Part of a small language model's weights.
Size: 9 layers, vocabulary 32000, 62.6M parameters.
Training: a variant of Adam for these matrices, 480M tokens, 7322 steps.
Each number is 200 + 30 x the weight over its row's rms, rounded and kept within 0 to 999. Layers, rows and columns count from 0. The size before them is the row's rms in percent of the matrix's.

# gate: layer 5 MLP gate, 1728x512, rms 0.0391, rows 914-948, columns 0-63
# up: layer 5 MLP up, 1728x512, rms 0.0414, rows 914-948, columns 0-63
# down: layer 5 MLP down (transposed), 1728x512, rms 0.0379, rows 914-948, columns 0-63
gate914,089,220,229,191,181,227,170,134,166,262,165,247,216,260,188,146,221,206,144,190,169,151,224,209,191,156,190,213,170,147,209,247,195,216,232,224,191,181,219,211,176,236,223,162,220,237,224,220,275,171,206,205,179,194,181,209,226,218,187,228,193,197,216,180,216
up914,116,194,203,256,175,197,224,216,196,141,205,192,204,191,228,170,218,148,222,217,225,251,195,193,137,220,260,182,179,181,157,195,229,154,157,205,169,201,221,202,176,221,152,227,232,145,216,212,197,191,213,153,195,143,215,221,206,209,209,225,285,208,192,160,204
down914,100,195,188,203,232,227,162,126,209,176,206,182,169,217,201,158,203,164,181,215,213,197,230,175,182,107,245,207,188,178,230,221,210,240,237,218,141,220,211,194,190,229,236,139,185,180,229,192,225,193,184,198,203,198,180,207,209,231,198,217,188,204,176,179,214
gate915,107,211,198,172,222,234,215,134,170,191,210,205,214,165,147,214,219,140,181,162,231,126,239,192,233,194,229,210,215,174,184,190,137,249,208,180,242,227,193,199,235,210,178,165,262,215,204,242,238,281,183,217,297,180,202,236,218,148,227,206,172,229,227,149,232
up915,113,225,230,201,205,136,247,224,256,191,195,209,176,219,255,133,161,244,196,183,132,230,169,171,231,225,203,153,188,220,147,211,178,194,221,165,196,171,233,192,182,181,220,243,242,160,237,209,210,166,238,230,146,267,164,148,249,225,198,171,200,213,203,198,185
down915,108,210,192,203,162,169,206,224,174,192,200,234,178,208,215,189,210,243,190,182,227,184,209,174,157,188,282,192,203,219,179,213,190,124,190,151,185,179,223,169,142,183,200,250,219,175,240,240,201,194,237,209,240,174,217,176,227,162,232,210,236,183,237,176,154
gate916,095,184,153,254,194,233,167,175,202,213,193,185,184,168,125,185,205,235,220,272,267,207,245,220,202,203,220,150,125,184,193,183,132,187,163,221,214,215,174,165,183,226,243,174,240,204,199,215,217,169,190,235,198,201,196,246,258,222,238,224,225,207,209,204,181
up916,095,234,204,181,176,198,198,218,290,230,201,212,203,259,145,224,251,182,222,212,176,204,157,226,166,196,199,235,208,231,245,208,142,141,233,220,183,183,244,190,255,174,201,173,179,226,158,227,190,205,205,233,211,210,175,174,142,210,238,227,178,203,275,209,154
down916,098,197,214,195,220,189,215,213,218,198,226,169,209,161,215,226,208,228,184,236,195,158,201,218,159,212,269,225,197,190,222,181,191,179,152,276,200,177,211,199,226,164,201,192,225,194,166,241,178,187,145,235,203,239,237,202,221,224,195,239,193,169,240,236,215
gate917,102,253,220,186,181,256,198,186,160,231,161,226,238,186,247,149,174,196,214,160,204,182,239,199,208,176,175,203,151,223,185,217,148,186,188,225,228,188,198,189,141,201,250,199,236,194,189,165,179,182,163,198,239,153,209,200,200,241,181,194,169,195,200,221,243
up917,108,171,229,184,208,187,181,199,166,198,220,185,204,207,167,185,210,186,174,202,190,214,254,228,202,195,181,234,196,187,166,233,202,147,216,250,198,208,172,215,235,204,199,228,178,179,187,183,186,169,189,167,204,228,210,185,223,178,236,182,251,205,213,192,197
down917,107,213,253,214,147,273,222,251,225,177,175,211,208,164,208,199,196,160,208,216,208,215,207,178,163,236,219,248,210,173,156,226,197,173,163,154,193,159,167,213,224,241,181,238,230,209,244,194,156,191,170,153,242,223,197,168,180,156,183,234,200,197,213,183,233
gate918,095,206,176,212,157,181,171,209,186,202,198,206,189,231,192,160,145,235,233,247,192,240,191,199,219,145,182,171,249,193,154,269,185,185,180,235,223,240,169,190,214,132,229,219,193,220,185,220,226,208,171,178,177,164,178,172,168,220,236,166,240,191,201,187,181
up918,091,204,212,172,222,169,180,185,200,216,166,212,215,221,243,195,166,171,213,185,221,166,194,207,217,230,209,192,158,194,198,163,169,230,247,157,185,195,258,231,128,239,190,210,214,191,221,158,188,186,234,168,187,196,174,215,231,186,180,232,219,232,145,258,180
down918,094,224,177,180,175,179,218,192,217,223,152,220,236,237,236,145,142,186,247,233,143,212,250,186,208,218,202,176,175,125,190,173,210,218,218,195,169,228,197,209,183,203,164,185,150,164,212,192,234,198,275,167,223,136,163,169,193,161,149,175,240,204,188,249,210
gate919,101,240,224,195,214,212,182,192,197,205,226,204,156,148,151,218,214,178,233,153,187,229,193,248,205,189,240,172,207,175,214,225,247,205,170,221,147,177,179,223,144,173,235,173,209,165,163,224,278,205,200,242,211,182,235,221,211,210,193,180,219,186,179,216,214
up919,105,164,207,228,189,157,212,207,185,207,141,200,220,219,214,147,159,262,148,183,186,198,222,227,212,192,179,200,172,185,202,204,226,211,218,200,240,154,173,225,221,238,152,222,195,225,195,174,169,192,210,252,193,182,205,146,217,212,217,193,209,196,207,200,126
down919,103,179,217,218,179,172,206,179,222,134,203,183,193,186,192,194,172,154,174,195,250,187,194,183,194,247,244,216,183,175,222,176,216,195,223,165,175,155,193,159,227,202,218,229,235,258,244,193,221,217,316,181,211,207,233,212,221,204,209,155,228,205,275,188,209
gate920,100,234,234,165,161,204,177,153,196,212,172,225,211,235,202,194,211,231,204,221,190,194,212,210,300,204,164,185,196,180,247,195,194,202,199,195,177,197,198,122,192,164,188,138,202,245,231,211,205,180,225,148,197,160,248,198,182,196,196,221,233,264,219,185,172
up920,097,191,209,209,198,242,218,238,179,174,167,234,209,234,228,218,201,147,215,185,223,206,164,158,198,179,190,240,190,215,192,187,172,207,189,167,253,180,251,255,184,146,158,268,180,192,101,178,167,197,203,137,228,181,218,222,136,150,214,232,207,156,177,253,177
down920,101,222,213,165,199,191,170,134,224,263,211,201,152,270,194,214,194,204,165,223,144,205,184,206,220,202,167,206,188,176,242,218,188,213,221,175,228,199,187,194,212,183,215,198,193,193,221,254,186,205,172,156,192,226,217,208,271,167,174,212,184,207,179,208,203
gate921,088,231,221,180,236,224,183,226,192,211,209,206,233,218,184,203,193,198,205,177,138,213,217,253,177,212,212,164,178,131,191,138,173,238,205,177,257,198,234,179,170,188,195,194,239,230,194,148,167,178,238,203,167,240,179,228,187,163,170,153,229,207,214,208,172
up921,088,180,177,198,168,204,172,246,159,217,193,170,190,115,168,196,212,208,222,182,199,178,220,207,163,191,212,177,199,212,139,146,218,171,202,222,200,152,228,187,201,181,199,202,178,187,193,127,216,196,215,203,199,183,244,221,168,160,198,171,263,173,138,241,201
down921,092,166,125,177,185,262,218,176,197,188,221,191,204,135,214,170,198,208,182,164,197,208,221,172,219,242,191,172,182,191,173,224,266,144,216,211,140,122,208,221,219,238,152,230,228,174,227,186,241,224,206,232,237,178,226,182,205,183,210,175,226,176,173,215,223
gate922,098,230,200,162,196,180,153,176,163,202,237,221,219,195,205,193,182,144,232,197,222,200,184,221,218,174,221,185,133,183,197,204,263,228,188,216,216,196,226,202,228,168,189,204,209,266,183,152,238,256,194,202,243,167,208,245,173,216,238,171,201,177,257,211,189
up922,100,222,181,166,210,225,142,232,137,210,244,219,195,182,195,215,180,199,242,206,190,209,186,248,235,198,225,148,174,164,160,218,221,192,226,227,225,202,222,209,198,219,189,185,154,204,247,136,223,205,205,204,197,193,255,227,235,196,217,175,225,188,163,220,247
down922,101,252,144,224,213,245,184,184,178,166,230,240,224,177,169,161,206,223,201,167,183,166,230,216,224,196,229,235,221,250,215,203,236,201,170,275,206,187,250,217,137,247,228,227,177,182,161,188,195,151,184,204,180,223,194,196,171,219,229,268,216,239,211,222,161
gate923,103,180,220,183,179,211,198,165,257,164,162,202,238,266,159,212,233,192,179,176,187,164,199,186,181,178,165,215,214,223,142,239,171,183,225,195,194,165,178,226,186,149,210,185,200,176,186,224,162,167,212,196,180,202,254,179,261,199,184,228,165,227,184,191,199
up923,107,206,191,220,222,154,167,209,207,190,209,194,192,224,221,193,171,156,158,210,190,186,189,177,185,220,221,207,206,191,245,178,228,226,154,200,208,207,186,191,162,153,197,205,135,174,194,197,251,208,133,277,202,175,184,164,236,185,207,210,162,244,204,200,206
down923,104,162,218,166,192,190,163,232,201,266,173,133,167,251,198,158,223,219,201,220,190,179,128,197,248,182,189,216,214,211,221,191,247,196,266,173,142,223,193,197,160,175,223,141,167,200,243,211,225,198,172,198,208,218,181,189,206,199,165,167,163,145,204,229,230
gate924,090,208,212,229,179,109,217,200,183,160,214,238,215,218,199,192,189,163,207,194,228,210,216,210,159,220,224,205,263,130,216,189,184,204,205,178,199,202,189,200,186,175,226,193,252,214,158,220,225,209,206,245,200,188,246,201,232,218,231,181,176,181,193,252,173
up924,097,248,170,194,190,222,188,185,232,164,214,192,213,180,219,253,298,172,173,212,160,237,148,172,218,207,281,216,218,184,210,190,195,108,161,209,138,209,213,158,187,180,182,164,181,188,149,187,197,157,196,208,193,190,166,202,229,184,182,163,237,246,200,200,145
down924,098,155,211,188,207,199,199,191,176,207,206,210,194,197,233,241,216,208,182,168,189,197,218,189,223,198,194,180,177,144,192,243,183,127,182,263,222,220,261,196,186,212,199,120,137,206,172,162,218,175,259,222,200,237,160,194,184,158,202,196,231,223,247,212,209
gate925,097,190,234,253,189,175,164,194,191,283,166,197,175,171,204,158,195,158,210,136,213,188,174,239,200,196,183,230,158,161,193,199,191,159,223,265,187,240,200,185,203,111,208,141,235,230,198,248,199,224,197,232,165,207,188,182,221,205,268,150,145,167,211,252,242
up925,097,176,239,263,188,200,159,217,192,214,248,272,217,238,187,185,164,174,188,267,167,227,211,186,228,234,185,202,181,190,219,136,210,222,196,183,219,170,237,196,209,218,185,174,164,226,198,203,202,141,246,139,253,200,262,177,161,184,163,222,217,226,159,181,171
down925,098,218,161,245,187,177,239,172,219,218,190,268,243,217,276,213,211,200,206,187,206,236,218,169,267,212,217,215,176,202,199,229,165,205,264,194,216,198,195,135,204,185,173,194,213,236,173,237,183,223,211,183,227,196,255,179,217,270,172,192,173,221,211,170,196
gate926,094,198,227,202,209,182,149,218,206,231,187,194,186,246,230,186,183,164,225,239,202,214,182,156,236,207,249,232,170,186,186,133,135,135,192,229,226,171,206,206,208,152,209,270,181,202,143,229,210,229,205,206,220,229,227,141,166,201,207,181,192,208,232,187,182
up926,087,241,235,173,216,193,202,197,174,226,210,176,209,128,167,246,227,166,172,232,207,215,214,189,205,183,197,204,177,210,186,177,218,216,176,219,181,206,172,177,153,192,226,214,242,162,220,182,267,273,182,197,194,229,201,118,199,171,194,185,221,239,290,193,179
down926,088,177,189,162,187,209,246,229,187,198,222,206,171,236,186,123,221,208,237,167,174,182,185,217,191,235,176,200,241,195,224,193,223,236,189,211,210,205,224,258,264,217,186,212,150,212,209,194,183,120,204,161,217,226,154,264,167,224,180,181,214,174,142,174,227
gate927,095,208,214,137,196,204,202,194,199,177,197,280,147,240,198,231,184,151,157,199,182,176,210,198,224,166,185,182,214,144,215,207,149,204,264,213,247,151,212,199,230,227,149,200,172,232,172,228,219,206,196,192,198,163,234,228,175,205,221,277,192,244,248,192,190
up927,094,188,211,212,192,170,242,200,232,193,199,205,197,189,187,202,111,208,260,202,214,189,205,224,258,217,232,201,199,291,184,238,241,212,188,199,226,177,177,208,197,212,193,179,175,188,158,213,232,193,137,205,235,164,156,191,243,240,164,186,213,208,228,210,217
down927,096,272,233,150,161,167,184,133,202,180,157,233,197,229,180,242,195,198,195,239,182,177,164,206,192,238,217,219,214,191,174,198,207,188,231,194,217,213,227,204,226,162,125,269,207,191,141,232,205,183,237,187,187,153,233,133,130,206,181,192,233,187,199,188,210
gate928,105,177,198,145,175,204,232,185,216,238,111,264,188,204,190,212,173,234,163,187,110,215,259,238,174,183,165,216,157,184,219,220,180,179,219,205,205,224,123,234,231,176,214,182,184,202,246,260,201,186,218,227,166,231,181,246,167,194,232,168,205,209,202,179,160
up928,100,201,206,234,234,203,169,210,183,167,244,154,229,237,218,197,222,198,210,239,241,174,147,248,203,193,197,198,144,213,191,177,214,188,153,168,175,176,189,187,133,198,199,188,184,246,213,202,201,219,220,166,241,184,141,238,196,191,194,191,213,231,187,205,216
down928,105,162,219,174,200,194,185,248,202,187,202,210,203,149,164,208,254,162,203,212,191,222,215,159,226,195,150,214,183,208,162,167,193,208,184,202,202,158,195,206,245,197,225,239,205,255,190,163,199,187,192,250,245,177,161,203,175,164,198,184,168,184,225,202,212
gate929,097,173,245,175,150,202,193,182,208,194,163,211,192,186,102,199,249,197,211,193,229,164,242,264,215,237,272,214,188,202,185,201,144,130,147,221,197,258,157,202,134,255,181,175,197,230,196,188,213,208,226,181,258,162,261,227,208,244,174,161,200,275,202,209,204
up929,090,202,212,189,174,200,177,222,177,214,246,197,250,186,216,195,232,202,193,199,200,168,151,218,196,196,187,210,160,199,218,160,166,179,180,223,207,236,265,215,203,187,201,155,217,207,191,156,238,207,145,186,196,234,188,174,148,234,180,179,160,164,211,190,224
down929,092,214,203,186,204,186,222,172,193,202,208,218,207,224,218,191,229,236,245,216,174,171,196,197,186,163,175,259,203,167,176,167,216,252,257,234,250,204,185,232,182,191,178,179,174,173,171,232,190,202,210,176,252,144,220,220,187,209,257,180,252,260,201,199,181
gate930,096,176,241,207,207,246,218,185,189,190,246,226,224,191,193,153,253,166,173,161,231,152,208,190,185,183,214,230,296,206,111,225,217,169,203,160,218,196,215,240,249,237,150,230,188,227,238,200,191,140,223,225,205,185,186,217,183,190,173,229,160,189,234,267,211
up930,098,234,149,172,265,237,130,203,209,247,193,165,177,191,219,221,219,172,203,235,175,225,201,163,203,173,140,180,124,209,271,181,222,277,196,204,182,187,223,161,189,197,228,173,191,229,193,224,245,256,229,213,216,212,187,235,208,250,164,233,202,174,250,190,204
down930,099,215,206,165,202,191,172,146,175,208,179,250,200,170,168,221,218,182,250,165,179,207,213,126,232,118,201,159,186,172,224,166,242,173,155,225,209,203,225,184,181,122,233,142,162,209,193,233,271,193,216,201,187,244,167,220,215,182,223,178,213,165,218,177,173
gate931,098,228,215,147,207,193,202,171,212,216,140,188,180,130,119,210,176,243,163,195,205,186,231,226,181,150,224,303,219,150,168,184,190,201,231,222,162,223,192,217,213,223,185,212,214,206,240,202,194,223,154,214,183,206,205,239,268,211,189,190,226,203,162,174,216
up931,096,211,227,172,204,206,197,235,166,222,188,226,153,211,226,216,170,211,206,192,158,172,204,234,148,165,194,184,186,201,225,272,259,230,232,191,244,194,246,183,204,223,210,160,196,188,220,216,225,216,175,171,217,184,196,187,165,138,256,164,218,176,168,218,276
down931,098,182,202,225,235,200,225,201,242,195,177,196,187,182,149,165,176,228,211,160,249,258,210,275,179,221,220,216,183,209,186,168,221,180,212,185,158,186,181,222,181,180,144,191,236,198,174,210,217,201,183,261,208,221,230,220,189,206,162,249,241,190,182,196,146
gate932,100,170,198,192,218,187,230,178,227,200,171,228,218,223,211,167,192,193,195,196,197,213,178,219,207,204,147,195,170,106,282,187,181,165,229,182,259,208,193,225,204,190,219,165,165,231,195,205,197,186,242,230,169,232,229,206,148,194,201,188,215,195,218,256,168
up932,102,176,197,210,259,151,189,220,234,244,180,194,145,214,197,238,210,155,203,147,180,218,140,202,209,210,175,155,177,189,216,205,226,175,201,206,212,184,217,244,210,215,179,131,187,224,188,233,214,174,194,194,152,285,206,199,168,197,176,227,169,206,252,208,217
down932,100,220,174,267,225,203,184,229,250,191,186,234,219,184,209,201,164,141,167,178,221,227,204,204,208,197,208,231,153,271,150,226,255,222,183,169,168,198,168,206,196,176,205,197,258,157,188,202,204,195,163,207,302,190,211,161,190,203,194,192,148,124,191,166,181
gate933,102,167,209,192,187,279,175,184,240,128,142,221,237,176,186,172,206,216,264,222,236,212,242,204,162,166,172,189,235,220,192,228,180,178,235,208,197,179,174,236,188,205,230,260,276,183,202,177,205,208,203,221,168,206,259,169,128,198,227,163,196,180,195,163,160
up933,096,193,222,143,209,206,155,187,194,155,213,186,132,191,195,220,217,216,206,214,227,105,139,186,192,215,179,178,179,205,149,199,173,190,207,207,243,205,172,186,174,196,217,194,254,187,181,177,232,197,210,227,198,163,243,207,267,223,217,184,173,243,242,175,221
down933,099,164,180,229,220,232,195,176,209,183,219,209,238,170,196,198,244,201,170,192,223,199,258,144,151,221,170,201,238,194,189,169,190,198,193,214,209,192,243,194,195,180,167,175,249,209,172,198,208,167,203,194,181,179,185,208,175,190,240,185,240,195,163,197,222
gate934,112,220,238,221,204,232,208,154,172,208,191,190,241,147,121,219,220,174,212,168,163,243,218,175,207,166,222,185,173,244,153,206,178,191,182,223,233,256,197,203,135,193,241,155,223,186,246,160,202,210,233,209,196,241,252,236,223,200,217,197,208,251,199,192,233
up934,109,217,194,164,248,210,204,187,168,174,231,188,216,205,198,199,211,188,178,199,181,186,220,168,259,192,187,189,252,194,221,176,171,189,196,207,208,267,205,153,180,202,215,205,204,169,237,139,216,254,199,223,204,209,155,212,208,202,235,181,155,241,191,182,214
down934,105,223,191,214,185,183,171,210,197,209,171,167,202,222,135,104,180,158,214,245,166,201,245,234,238,191,173,208,231,153,201,227,191,200,222,158,188,178,162,185,191,172,174,212,221,225,181,185,193,231,104,200,209,126,168,252,178,155,133,223,181,204,226,162,240
gate935,100,137,155,178,160,223,170,207,182,186,188,223,221,247,183,204,162,156,190,175,180,187,231,213,195,183,163,243,221,138,215,169,146,220,306,185,195,166,146,193,201,199,216,175,238,145,165,241,190,189,207,200,199,170,247,235,172,182,198,156,207,151,175,204,233
up935,091,174,175,197,218,198,189,204,150,153,162,209,174,209,256,185,220,215,171,191,179,191,180,216,177,210,162,228,207,248,177,200,164,198,219,224,198,205,213,174,210,244,219,232,189,183,186,212,220,232,216,215,231,202,162,217,210,237,174,175,183,160,200,199,182
down935,092,193,159,213,179,226,174,264,188,264,189,187,159,189,208,158,172,209,208,218,197,122,181,202,169,161,183,197,153,177,182,204,203,120,219,185,210,194,166,230,220,171,208,200,199,186,181,227,210,192,220,197,174,172,231,187,235,249,155,186,211,225,149,124,188
gate936,101,180,222,266,198,153,259,225,258,228,162,225,199,230,199,183,205,172,180,178,159,233,154,196,199,210,172,204,237,140,231,246,201,206,213,191,216,190,155,192,182,140,198,199,168,171,204,188,258,219,205,198,194,227,158,231,240,219,163,194,194,233,215,251,233
up936,104,201,204,217,181,181,202,190,234,137,219,188,180,201,159,186,210,195,183,181,231,139,153,208,194,232,276,228,216,245,225,171,231,246,217,222,158,199,122,157,204,227,210,202,247,196,189,222,209,204,174,181,208,253,250,203,210,147,186,183,205,144,151,171,203
down936,111,207,192,230,176,183,114,244,228,208,236,199,187,228,187,239,196,216,233,213,195,237,222,208,187,243,209,245,229,273,184,211,173,194,237,198,146,147,210,219,202,246,223,163,142,202,185,149,153,203,177,137,232,180,184,181,168,181,173,231,226,199,174,223,172
gate937,098,190,207,175,232,196,170,183,162,194,221,225,232,225,178,200,190,241,200,208,229,214,215,240,192,194,158,200,226,181,160,207,190,210,208,191,220,216,177,187,179,193,163,149,212,205,182,243,198,155,202,190,244,200,211,184,224,166,282,144,233,219,204,191,164
up937,097,254,193,162,192,185,240,186,243,201,204,179,149,208,174,213,162,212,250,210,139,237,93,213,208,206,215,196,209,188,148,182,183,171,222,203,180,197,238,171,267,207,258,200,263,187,179,169,152,203,240,153,150,154,174,214,193,250,171,261,185,147,180,239,222
down937,096,201,179,148,176,197,191,198,204,211,197,178,203,214,262,229,201,184,230,254,249,151,210,254,187,134,184,182,228,162,250,219,208,171,219,231,213,228,179,221,172,194,193,213,186,198,162,231,214,182,229,175,224,171,219,191,187,184,276,173,209,212,162,165,194
gate938,097,151,189,180,186,233,174,181,233,219,183,180,157,206,192,207,191,225,155,196,189,164,145,231,136,184,182,201,254,156,172,192,238,199,192,200,146,250,189,222,162,241,201,186,213,221,230,155,178,229,210,166,184,262,175,198,254,207,228,194,190,193,176,193,179
up938,098,203,181,201,172,237,228,180,236,225,145,193,229,182,166,165,202,274,190,201,192,163,220,178,219,229,224,195,229,173,205,190,196,144,215,210,194,207,153,130,208,218,203,170,203,194,217,197,143,160,209,218,229,218,243,205,229,213,224,246,227,287,188,183,166
down938,100,197,231,212,187,198,165,167,192,222,233,215,206,181,231,233,171,127,261,207,226,179,155,174,188,213,242,74,204,151,195,154,225,182,167,217,207,203,180,219,182,145,220,208,206,219,182,116,198,195,229,218,178,220,232,204,165,177,168,224,204,214,203,188,250
gate939,101,229,179,199,219,220,228,187,186,167,240,173,196,170,170,215,183,198,188,212,176,175,226,153,234,216,184,168,289,227,171,177,189,209,161,217,183,196,181,248,177,199,183,204,204,258,258,188,231,207,265,228,211,227,152,198,130,246,207,205,156,259,204,216,195
up939,106,165,181,143,193,205,256,216,228,202,221,179,195,200,214,231,193,147,211,216,213,218,199,209,185,199,203,187,217,251,185,218,159,177,171,174,227,188,227,216,243,153,163,225,220,163,164,135,224,196,199,177,174,164,195,213,214,191,190,157,242,240,263,181,202
down939,104,246,187,211,187,208,173,188,227,193,228,260,182,187,222,206,234,177,222,159,227,215,244,249,168,226,215,223,255,201,162,172,205,149,166,217,165,229,218,208,243,199,167,267,238,204,165,197,176,206,210,188,259,219,220,230,248,149,189,216,161,242,207,207,255
gate940,104,241,221,207,259,226,217,190,217,206,152,238,186,153,172,172,207,225,195,226,166,192,247,191,135,170,224,231,274,183,209,221,235,193,183,179,194,208,236,169,194,170,198,173,154,163,223,162,241,240,182,255,242,159,164,291,225,208,226,289,199,235,223,191,234
up940,103,217,191,152,174,227,169,184,206,301,206,238,161,226,205,237,234,175,191,168,218,206,188,206,193,207,183,171,211,165,192,173,204,230,100,198,195,218,209,161,133,204,118,224,214,190,244,256,237,242,234,202,197,209,228,195,161,217,237,190,196,161,200,191,128
down940,102,250,198,161,203,156,256,195,187,195,192,236,129,223,141,186,206,198,245,218,129,196,196,235,213,246,208,164,145,169,179,186,207,188,204,189,230,226,208,227,172,243,166,192,166,246,179,226,156,182,182,180,189,207,244,216,200,152,204,168,223,215,150,194,164
gate941,094,201,262,205,208,159,193,208,237,202,189,177,232,165,173,161,229,192,193,167,241,216,268,221,236,195,242,179,245,199,204,175,185,200,169,219,232,216,151,217,179,183,136,139,183,196,217,190,199,173,219,210,226,214,198,233,224,235,169,166,202,188,214,200,197
up941,092,240,162,226,247,206,218,197,219,185,238,225,209,202,197,199,229,232,175,196,215,175,235,187,248,226,240,181,211,262,205,150,184,181,228,203,210,185,241,243,192,186,203,197,186,213,214,229,232,153,159,172,206,264,227,187,179,239,195,207,157,207,188,182,192
down941,093,169,182,186,175,180,196,194,207,204,201,228,193,247,223,205,218,215,201,205,223,166,159,215,178,189,139,206,156,189,229,211,189,266,246,153,173,175,210,176,234,178,233,202,202,205,208,192,161,228,229,208,181,174,183,209,149,213,257,182,240,171,177,224,216
gate942,096,221,190,136,205,215,180,188,215,221,173,256,214,219,148,169,119,200,229,192,204,211,220,245,247,179,198,219,196,242,242,153,170,188,233,195,240,232,164,238,176,210,169,186,203,208,223,220,222,188,214,219,191,220,249,238,202,134,230,189,195,226,172,220,231
up942,098,178,188,220,166,250,207,186,183,226,209,197,184,145,196,228,273,247,167,201,177,171,174,173,177,194,177,214,193,204,182,192,209,207,188,225,177,225,209,180,206,200,221,149,169,176,161,184,187,236,186,152,251,224,159,192,172,251,252,176,209,184,244,197,262
down942,101,211,174,187,222,189,233,191,220,205,203,245,147,230,214,237,239,280,196,137,231,230,152,211,201,168,186,190,141,195,244,204,182,210,183,229,242,196,235,201,197,150,181,152,178,194,154,245,206,209,186,212,225,227,197,179,193,173,248,218,176,223,177,224,168
gate943,096,195,121,194,191,250,241,152,205,272,160,188,261,228,167,223,192,203,234,254,195,213,268,214,209,218,202,162,223,228,208,219,187,213,194,193,282,240,163,263,211,180,195,230,181,223,170,192,170,171,171,198,147,211,218,190,207,210,204,193,191,184,127,253,131
up943,087,196,172,253,248,237,181,245,154,170,234,214,202,233,202,218,200,268,233,226,206,189,208,200,197,186,187,212,191,148,164,201,184,202,238,153,194,213,224,170,179,211,207,212,189,215,221,203,176,189,180,182,188,246,203,237,186,270,215,239,190,171,169,170,209
down943,094,210,185,229,253,173,176,185,161,136,212,190,205,132,196,195,216,195,170,213,216,203,179,177,203,184,234,239,300,254,230,223,170,230,236,203,150,184,284,184,219,194,155,200,249,244,165,144,222,208,240,241,213,214,240,167,184,167,200,202,195,234,231,161,192
gate944,109,216,197,174,168,213,225,199,201,224,159,249,168,207,194,234,200,209,205,197,203,200,237,183,228,171,238,208,177,221,249,227,137,189,163,202,178,259,144,130,117,185,182,165,210,236,253,208,235,212,152,167,223,279,217,219,244,171,192,166,199,173,165,190,187
up944,109,213,204,299,201,216,190,191,139,230,205,211,167,203,199,242,207,207,206,138,249,206,190,199,190,160,198,240,205,219,203,207,174,205,185,222,221,159,234,194,192,215,198,205,169,200,217,181,178,206,199,140,246,211,220,202,135,217,236,198,276,158,218,240,204
down944,108,138,281,179,228,241,206,186,223,123,129,175,189,200,221,184,186,230,144,215,187,156,179,206,224,158,167,189,228,210,191,191,143,202,253,214,165,182,243,164,206,231,179,176,176,193,178,130,153,203,235,112,253,222,260,206,218,183,215,173,266,232,188,147,185
gate945,090,179,169,242,214,196,174,197,182,231,222,248,208,184,152,168,232,257,225,189,182,208,184,188,197,160,251,205,156,189,207,157,152,202,176,133,231,180,195,191,165,178,179,185,252,224,215,178,173,224,244,161,167,181,175,209,171,194,218,165,214,193,209,234,218
up945,093,171,163,226,247,223,181,245,199,196,140,206,163,193,225,172,232,169,205,198,224,197,150,229,204,181,203,199,194,225,178,167,234,163,187,188,223,148,234,220,199,137,251,228,163,238,183,271,258,241,252,179,190,161,131,207,232,208,157,158,259,248,155,209,223
down945,094,207,199,248,150,183,249,172,219,189,213,156,205,192,248,228,271,189,211,240,214,153,147,216,210,196,202,229,254,213,192,236,197,192,198,208,161,218,173,151,217,203,209,232,196,182,227,209,213,182,214,177,194,174,221,199,275,216,257,185,210,211,251,230,189
gate946,101,276,230,182,144,183,228,177,154,171,246,203,225,178,218,215,207,255,206,167,219,227,212,201,197,204,205,218,229,154,208,224,170,161,196,182,155,258,141,182,200,173,235,175,234,162,170,219,238,220,167,236,207,197,216,141,211,236,199,177,186,225,291,233,202
up946,094,224,204,203,233,249,149,192,186,205,227,170,202,151,181,184,220,240,200,206,143,241,165,235,216,209,177,166,190,190,142,151,231,209,184,229,175,214,228,177,189,174,174,186,251,224,169,228,142,191,173,260,219,200,142,210,220,227,166,194,243,175,180,202,206
down946,098,183,179,173,198,180,232,216,208,163,175,183,187,145,238,208,206,181,181,157,196,202,199,168,189,164,201,202,208,177,190,260,227,212,225,244,179,220,143,229,187,215,203,237,198,233,150,203,266,248,224,255,181,270,216,164,220,217,293,178,179,198,204,237,168
gate947,103,192,194,159,184,175,208,184,189,211,209,219,200,237,186,163,122,203,192,185,169,245,164,248,209,225,200,174,180,177,178,207,202,213,139,157,225,236,155,177,240,207,176,187,212,207,172,207,182,206,173,180,212,218,207,178,231,179,187,190,206,190,159,201,163
up947,102,185,221,227,178,229,197,227,202,260,125,196,197,162,259,163,205,206,238,167,198,183,176,200,200,203,205,181,240,193,251,261,218,192,146,197,197,203,237,209,192,178,136,138,238,234,181,169,207,236,163,180,254,189,197,160,214,157,196,252,234,222,229,178,214
down947,105,121,199,224,216,206,221,260,200,208,174,200,198,222,166,233,231,165,170,189,218,215,254,200,165,264,219,214,188,125,90,194,175,167,194,203,192,216,200,170,187,216,222,214,220,214,213,198,233,213,136,251,193,218,242,123,173,246,241,191,235,205,188,205,184
gate948,093,179,245,230,179,217,165,181,240,167,212,196,252,147,186,161,185,184,170,191,155,190,225,290,171,219,199,157,194,170,183,207,181,160,209,184,178,170,254,221,197,191,267,225,210,177,147,158,171,142,178,232,222,228,189,198,215,161,185,202,215,236,254,204,206
up948,089,225,196,236,182,196,225,176,208,160,195,196,211,167,218,153,210,162,215,159,186,183,168,255,234,174,175,150,205,176,140,233,232,150,169,218,134,172,243,184,197,197,258,218,202,185,205,223,200,189,181,217,200,146,208,208,202,172,201,272,189,245,228,250,184
down948,092,156,216,121,261,171,235,189,203,233,214,217,196,216,244,198,233,200,243,210,260,177,160,109,234,176,222,248,171,235,192,192,214,250,174,155,214,217,160,184,186,231,156,203,171,216,299,208,251,252,187,193,164,202,248,192,217,205,188,237,193,211,157,160,179